Each number is 500 + 50 x the weight over its row's rms, rounded and kept within 0 to 999. Layers, rows and columns count from 0. Numbers have three digits each. The size before them is the row's rms in percent of the matrix's.

# q: layer 3 attention query, 96x96, rms 0.126, rows 0-31, columns 48-95
# k: layer 3 attention key, 96x96, rms 0.128, rows 0-31, columns 48-95
# v: layer 3 attention value, 96x96, rms 0.133, rows 0-27, columns 48-95
# o: layer 3 attention output (transposed), 96x96, rms 0.174, rows 0-27, columns 48-95
q0 077:365469495470540551573399486578522423631427473566479499475490404483490528550423480484588532478546454460532576449534521520555462524524471521552518
k0 097:476448506488474504404511598502486491540412479585509460488434499519575487453439539550531427460490422532386523574577434433492506512427497546515495
q1 089:589548504472575543528482556391522559481495472453489451499552416483434505502504457535506554610503487530483488410486405607463477446420461485521411
k1 076:518521529493535450514513490438466381332493469562558503448529513473506449484459445500495443534493541535472489431589514468579514515575434457425485
q2 099:371461448512471450514483481592519473546524529521548480520488548492556536497520556475482480417471461485538564591516589458528549508531612462505596
k2 106:511437557484450592494495598536533495645523541554479490507546488525583520482475544510494489428473487526493518636528504538483512538414482504589494
q3 071:503506555539543521554446528504542470550513470511480434409536460504480599498485438469454512462523446480488501611571464490502540585558478528593495
k3 070:447462512542543498523486614496385473548549452565596400486588496521491516453493453505449469464476546502472579586607548512519528602550513574478538
q4 090:444538444410497445462564554427477484426476540462436562495455506498476437521545531500538539577495534468570505476495473556505541472475515508470426
k4 092:561527561571480473569495469517470535326502473491473526445601483474463473532578397537477452516620574515459549490480528485443423477569525521429559
q5 094:453475517508422488530405479519531530472484535524519479402532522598526468499496498520352410402530480481503537545563530530516512586544505509494617
k5 105:435508474471534468441533507504529502668568526509479421564430508506507526539432579514549473406403411459469501565532439525544580469408584426536512
q6 087:480430496624529493562449387503488552488612414480513487495483480492469499510515399470477512530523478508503587578594519497422463475515549525584492
k6 101:582427554541416551490489450623491535588511490496507425529574552476569507479498474531545539478498496484495530458502462490531525431452546524438495
q7 107:537389510513495542548500401528551508585571514485526568630389526409491472494504519461519541479478437496519473518459572513556518481618567509496585
k7 084:430498507402467538508573566493480603581493509529527483509408597536583468439481549532570560468438582468576517469535504542560505602478495545502527
q8 117:530498478565455422433478505516500513449476432428573541463473474532525479553590500446513472431455559522534531522479550536573527486507549467431560
k8 113:587496313576590478465465495496514528429455482508575621479498451502548539540562480471503481501527527532580442508427545545533575412444415493510456
q9 121:457534464512507376418481454537491471374497554505444492425572532494496463510562496577453413544633550476498544507425459522423497557422466509493447
k9 087:532560403487652477456519597419456440521482478503480513462494482553488515512598518505475507527555481541521516534526495553446465572472407548569479
q10 099:596521510453575463518501642571488575576459514561521548511566627545508523486439553547525421469507456510514525514486480517499532500457555529469422
k10 090:597538503542471458477578497425393558588537499418442435467524509466551557514475482479546478496476504533576528474445439492416551443484488531530532
q11 113:504507563467525492548559416520553440502493468514488404410536517361529467492580469543485477516458453516407520445581431550405476527525504562573495
k11 104:511495525474456436501550426441535493479484532526589460495575479517509487487506388515504483576474557460599474321526564516469438521526567587480522
q12 110:484432502472559498492451449448490497504474544564512483535477563452382556474481484510532433523455580553523523491529544489571484555449515547532469
k12 104:524514491459476453425538523499502577504550523535542470471431493525449437438456474519455528547501452534516449432573388514487556532464495430508468
q13 101:499491507407550550447515455470536468451406502561456533501477492394540404518497490492518497531475541524405538563493491490495472416476465569429489
k13 123:482493525488441579611395501500517451459413532540434566468460521562452493450479493591569457572508487512484470474461480489511498521521470449505492
q14 080:457536560519461581560522587484542543503465469582527496617508553450460484559518610481464506552509431469404489435428418539486483534517525508631460
k14 089:523482530402551534439547514510576402576528608447558492491505426512507513580525448491484564408540537491600400505525454524468469520420434504462501
q15 094:471466549520492537564564418488512518464506434551503503469539511491524618482519504517473437500514435518593508622492506475439514476501473406618546
k15 099:499550481410485507472521495477554537503409442516508550501481511492441472525473533553498506501430578500499465562604451429414504586500441453563396
q16 094:512487485543536430522498442516551454436478564561559519506497496475576526526419481501501480526576474535594528523513470577448438456550566555495586
k16 102:517442515570453512493390490475422431538465495497555477495441464525603534412537501418473524552575454464477512531472456474522540453426429510503446
q17 104:359392533526500501582455580421478447401514513520462551429591520475464525477547502492470475503495482625496569465500582475416477450466490496556598
k17 099:500502536588530539401447482585495530425541505506543532504461562481396577565520508478548516504534512507468447486491517418503484440508418499510441
q18 095:508455426485465558428534513505494604485478441432492446427493466415465558393514587537518509489515446558539431538442585419478516566503487661498484
k18 101:561449439544524625470469484453518466497513488408510467563479540491504496543448538544489615509572506433607432559370546413554478507498520498470563
q19 109:500461449523460502443508405419464558462522555529472493519348598503491532472548465608460458479566475451496462371465546458467585543499550592435521
k19 107:551456432522395456521482452559547466464455537600443532500568516523501514429460466587490543507589544494449576483443514531445533585448477513481522
q20 090:423566591566565495499544483440482444570608431491545535435447457547606515489590505567514481471511456467488471489528514439454470569503572521632537
k20 094:498462448418538438548441492407513498444488538510591511539470580452525422547524458440517615478499547496518508455586491490446487471616505574523486
q21 101:552561477610489536507425458522469455625453502457460505522535494405560484463506543506509536470486459385502563574481564524487513444465546457459419
k21 103:495566526496484513522568496398491519555534534434388507503442454523490485509501595513501543453503476432457518528490535576516516466532644494491389
q22 109:532578571500498514497489486518460350533475477552551470387534555460528495461446469455536548450532593551520459523523576446504485394462441464509588
k22 124:452620461589546591564548547513450506552526526445579544580564555552525581513487492490475507434533499537516491536477476474468540517455498578562519
q23 098:543364492481436495520478455584529479464418526501553494439466463614533494551602494550517515477476494515515492522489506444489501601485453488524475
k23 097:430507617509454485582454488467487511421371582388551531475515451574485535508435558482474547499491599401534410547495483521445557517426477576463506
q24 107:479431394508494540485383526553587443554494526499613543524499457490415551505492543508514622512508418500476473473450526512553554491404475557496483
k24 105:481427497461569471548473490506588463420487541403507461500520535443412478573464535494480572558482361492456464476486540490474489530453537525530551
q25 104:405482428500551452469561464411508535538435505389556478500471528528499452518547527510427514577524489504498542532535430439625479515492558572528454
k25 096:489524410486558501473489595492572480475526555472599557550548350524485560555516510519532557538560472534434514603493439553569434494426485485559514
q26 110:486466548516544525494453468578420430503572500512555547534576496559445532545469603529495455442463476569551437602526452550543470429400450519456448
k26 096:549475454548572476538503556507499460635583520509486483545524513558503401557466511425484507471467512477516562512511511528478521427516562566578426
q27 095:506529476519471555549508472500554557534443416488514484540506550573423520531489459503533493488481517524486542446514570467562394540581586405531531
k27 100:548574563472510492530518449472462480472509447520399496493483510487453578548521461513452544531469472477512493523475478522549628451438425528483489
q28 095:572497468466592522459495524500537478466532571544469441523528500483507543499510468495473461502491496493600489603596472615511486529577529587411385
k28 098:619501473515452408477546543419518575459542597530454508504554515473529565466475562469522520514539393413499483614504490496529422477523461456471462
q29 100:467591473463486520425465490486510508441520540508578532592452473577529566498533510533522606497505511522596540587398512476506449413479594413444475
k29 099:481573495558610584525440510456532493427502428572509451488448571512506460539386508550389414557499508508488422570485482497491541423536592525544507
q30 097:506564476517510521500628480515484525460636459482554495497490507403357449472598489480512506557472473511490503519540526527562468479443506445584519
k30 093:429482532516450537553510561510443562543525484493482493522506407473493476547476442514403532552485453480457531436522445499562646627544490499464510
q31 113:516375521510482421502522484495537419501499594333536481425501510533559473529556544496435558487460534452527459512580527468542491563437474518577494
k31 102:527476452522542436515448538517570553511404521575477528477571472466541587506545491525554568473502619539468502461576553480513441483587436534485510
v0 094:514607524420589497668525456485556537437513426514495539546542526536463508431416486527484546474503511448503493586433552454552508611356515432471491
o0 093:459475452546535554495508586560435490483405517553485532476465464481557592590620519472535439470496546444442510506462472532424553474512485402525494
v1 099:496510468538535380527546481494493481510500558445463567523425441437457481467524536476557437514486580407558553554546492429500529578415502458494571
o1 101:459529460427478546568567529470512550459430449465581519483495513504531512475585514494503494582456543534561532512386514468553524469411543582509351
v2 103:491427580548475408608510494483434488569480407551446476473462482441519478602581480528494626467500565533467451437466541517463474433506479493562513
o2 107:426570567493559522475460474489463458468612499353489490487541477480495510481473462514529421517500538479503450467456491463530483411504445547607570
v3 097:528542573494498522492518522537469489536471439472565612533604549524493545496508484594562513513482508528465487545466569558464502526488638476476583
o3 100:440509424568549511516515446523556438456508542536426473436523520447445548468521480489463352457446529525520476554507564570565548419502558388451519
v4 102:482385516481526524474544537460522612573547457461574491592478584536498556449512487542572477547509597534482530499481550518557469495458481529460450
o4 104:467486460496561563530405467546583527466515529509467553524564505457511569615464518519426521499462407500533495485541489504571451495466445504515482
v5 101:504537554565405348415443511547465481502550485589526544429512451451588543475478455516524555436412472518506497489519498511450493519521520527595563
o5 106:508496488419522484465457456430522528492505471510561559529527533531502569406510609496553519534580473480515495492464552497456436462438526465547498
v6 108:472469486509534468556557541470520412567550554577467582476516480455421459456538538525531439450519463492608369446452441466510449524554462527506427
o6 106:460538550538561486459484479529539529501436359475400457601427483502473489602470495588554589457463516568508513478461441546499519471486532500433496
v7 099:472423467517498529562468522479557466455552496545562536502583436548527474430510421534549551561490464575536535429422486501440450362458524542480500
o7 096:518558575458487485458504496511462463498491445610585400583528540506468494448466488465406508468441479508474536484592531487468506405528388447505495
v8 120:526455402457411459540583539522527468508453620517535471532514487539503538503402532464527444440513513386515406494500464571509467517499504478419531
o8 125:532578501439385428450451410499446574552482513551496656521506498419426475544513548497557492548513580554412501515442530506599540483546502414515486
v9 098:435516488465550556559475525548504578525556535450456507611557463495610534428538561503534406501524414516540585499409481568470418499557438566487476
o9 099:485503428524501546504557476433446455458535447554618516527521493508441431525433528480408629556447469466438510512545448518512453369442617503503513
v10 103:482528469547486544488533429499535557624502482616471538528501511486573569489550623501568533473531484422608528402542536450419495523546577625567526
o10 102:426440433457553544439485517424434474359473462491520445601540512428465483568507492449493520580495472486539511398426521450594453507516480508442462
v11 104:541468490451415503535452467543547451451525459471509475484362497493508540509464520555407582385518453531601579472470495464488483543501427585369482
o11 099:401554476515574486490490539526453506566498489470407512458453403436503490523414612414517551480387494470481485551454478540516530499521484500561468
v12 106:537556539465473545619481537556537492578488503553490565492526496539558422469528586528429488543521384533467468499531394525575534483497451491508525
o12 104:545449505537420489428556544489469607460555552382566467519493444577450576554440543487452520443509502531520505438551458506422532557488538478511505
v13 103:552464525495467591416518515451539523432546450443448490494512489469559559505485488551455499541478413478459568541455490534503458539452525491441535
o13 102:455505507570504496626509422631466403491504533507593543491511540536515507548486510451413549451582541464549526601569584521552442509489561545516480
v14 100:518462503404584499496592504441555559508519521553602485514447497490525545531543499488438458416516465574505529455525522505571433531437493530533516
o14 098:470433524503614432449506519548547568448524442438550540483582419528584400500483465506490531441436497411469508470534528531525455428501466410458522
v15 104:513491417536523520505452535396504408461605425521502421551580457501470465427523408523496545497444509510475471509545542576565461475536477511492411
o15 106:541496605452584454498525514605527460499496507478459468586516505472475593511530509483454386535606557498410527513523428475449489461423485466621496
v16 107:496534515517527506533548447494453539485526439396515527556609662517526520588456438530430505565527539510513522514470483531461498466501447412513475
o16 107:528571497511444488451484514540467379503488485518518475406484554519478470566512551522505497384463500440416400389433483566466486507465476607525521
v17 103:562427455467583513482541523552448414489512528448567474543512593398472471509576518415404478513556518563496415492509534510515531533455502565441487
o17 110:509553471530459468595478462479456579429440471484579466580407476576519496435528365505473493536459507439446496477489551543428520580532494484553520
v18 099:470495538491466370532520544563526521511507536541472532516463548459550437500613490495633533524579378541462408478479464507520496530493544456446514
o18 100:536644524583544510515579400425434469586424495457545505484633433489455519462527485591420477540537567581557475550460527511486518458541429491407526
v19 101:489431467502568523511528468536457509521539580483519479475519504544558453423511489441511547449577474460534473518569445531497455539429542437506478
o19 099:515501421506574462545506517455583472544449483501549594556540397528489446515541514531484501461436536565509515502524515516507482510510481470483528
v20 108:500483478448493470441553561474509514511550484586551487471517446498513466560473368607415455536570537455448511553569510521508530449458461547521548
o20 104:529525536503502474484509463536548424522446509457567472503439405463581578487531509504472591471492456520498588445413533530475441510530503452456406
v21 097:434460463544486531567582546651428492569493432540502537450457508506625545490593545548486464555478495543512579535543556494488534496537505500471534
o21 108:458546524443517410487510443488490458471498485517560452503507421489530492510463444467639489476561459578513453428414543556536458586411587452466515
v22 087:401482528435552448452520522523435557457448481497520567374576544511505552498505495560548549477464431525583495479473541500476523565510591502398455
o22 087:513484393467514484465516482538548473521410528561534476570427535498545516489554461446481498444650540476539545530510495464532499432472565396501556
v23 095:418470542498410510520525426476548433499506552479569524419474379456572455486470524486453448521531532575562478537431586409454407535399549426519416
o23 095:405481440442506508452463522495508501507593557447492464496534455606426437423502486492531545453521477528527522617571481475523591508617552413506459
v24 096:469465583471571513509496466449494550479452526602532549500570416480480497541505583432515597425598524509513441528485580471461448492489508544467475
o24 099:520464405509477548491477540543428549562490523485484400413577548508479511544644521555591476506539505487479503500530485511462419464516545452534456
v25 100:556458469478469474450523491519575577547481475371490507527497513539499448501502375534460523448592459458524434567510466504441438550528589517558458
o25 100:480406550465495500546496416464480385510557437532495470498543537558531541503501495512471487469524583531574573487471437606545581538502469409479568
v26 101:418526423575490517518476484451461611478451393480562478524500493474474508476505449450488467428520440536534568493466515543441393484503443501502409
o26 095:520569573475537525477480594452520510533508510506509418423511556632424479536510488517384486505508478523450559481409532483492450508482565464533488
v27 095:523453484469418453553333558433405507549481481467485503522445542470466453566495487474542505471507540457593497484433498532518550555466539476498583
o27 096:549543500469498501558547397470448576472576472528403528532478548495456472504429595509457513531507448489547487357519538468498599482565487508522410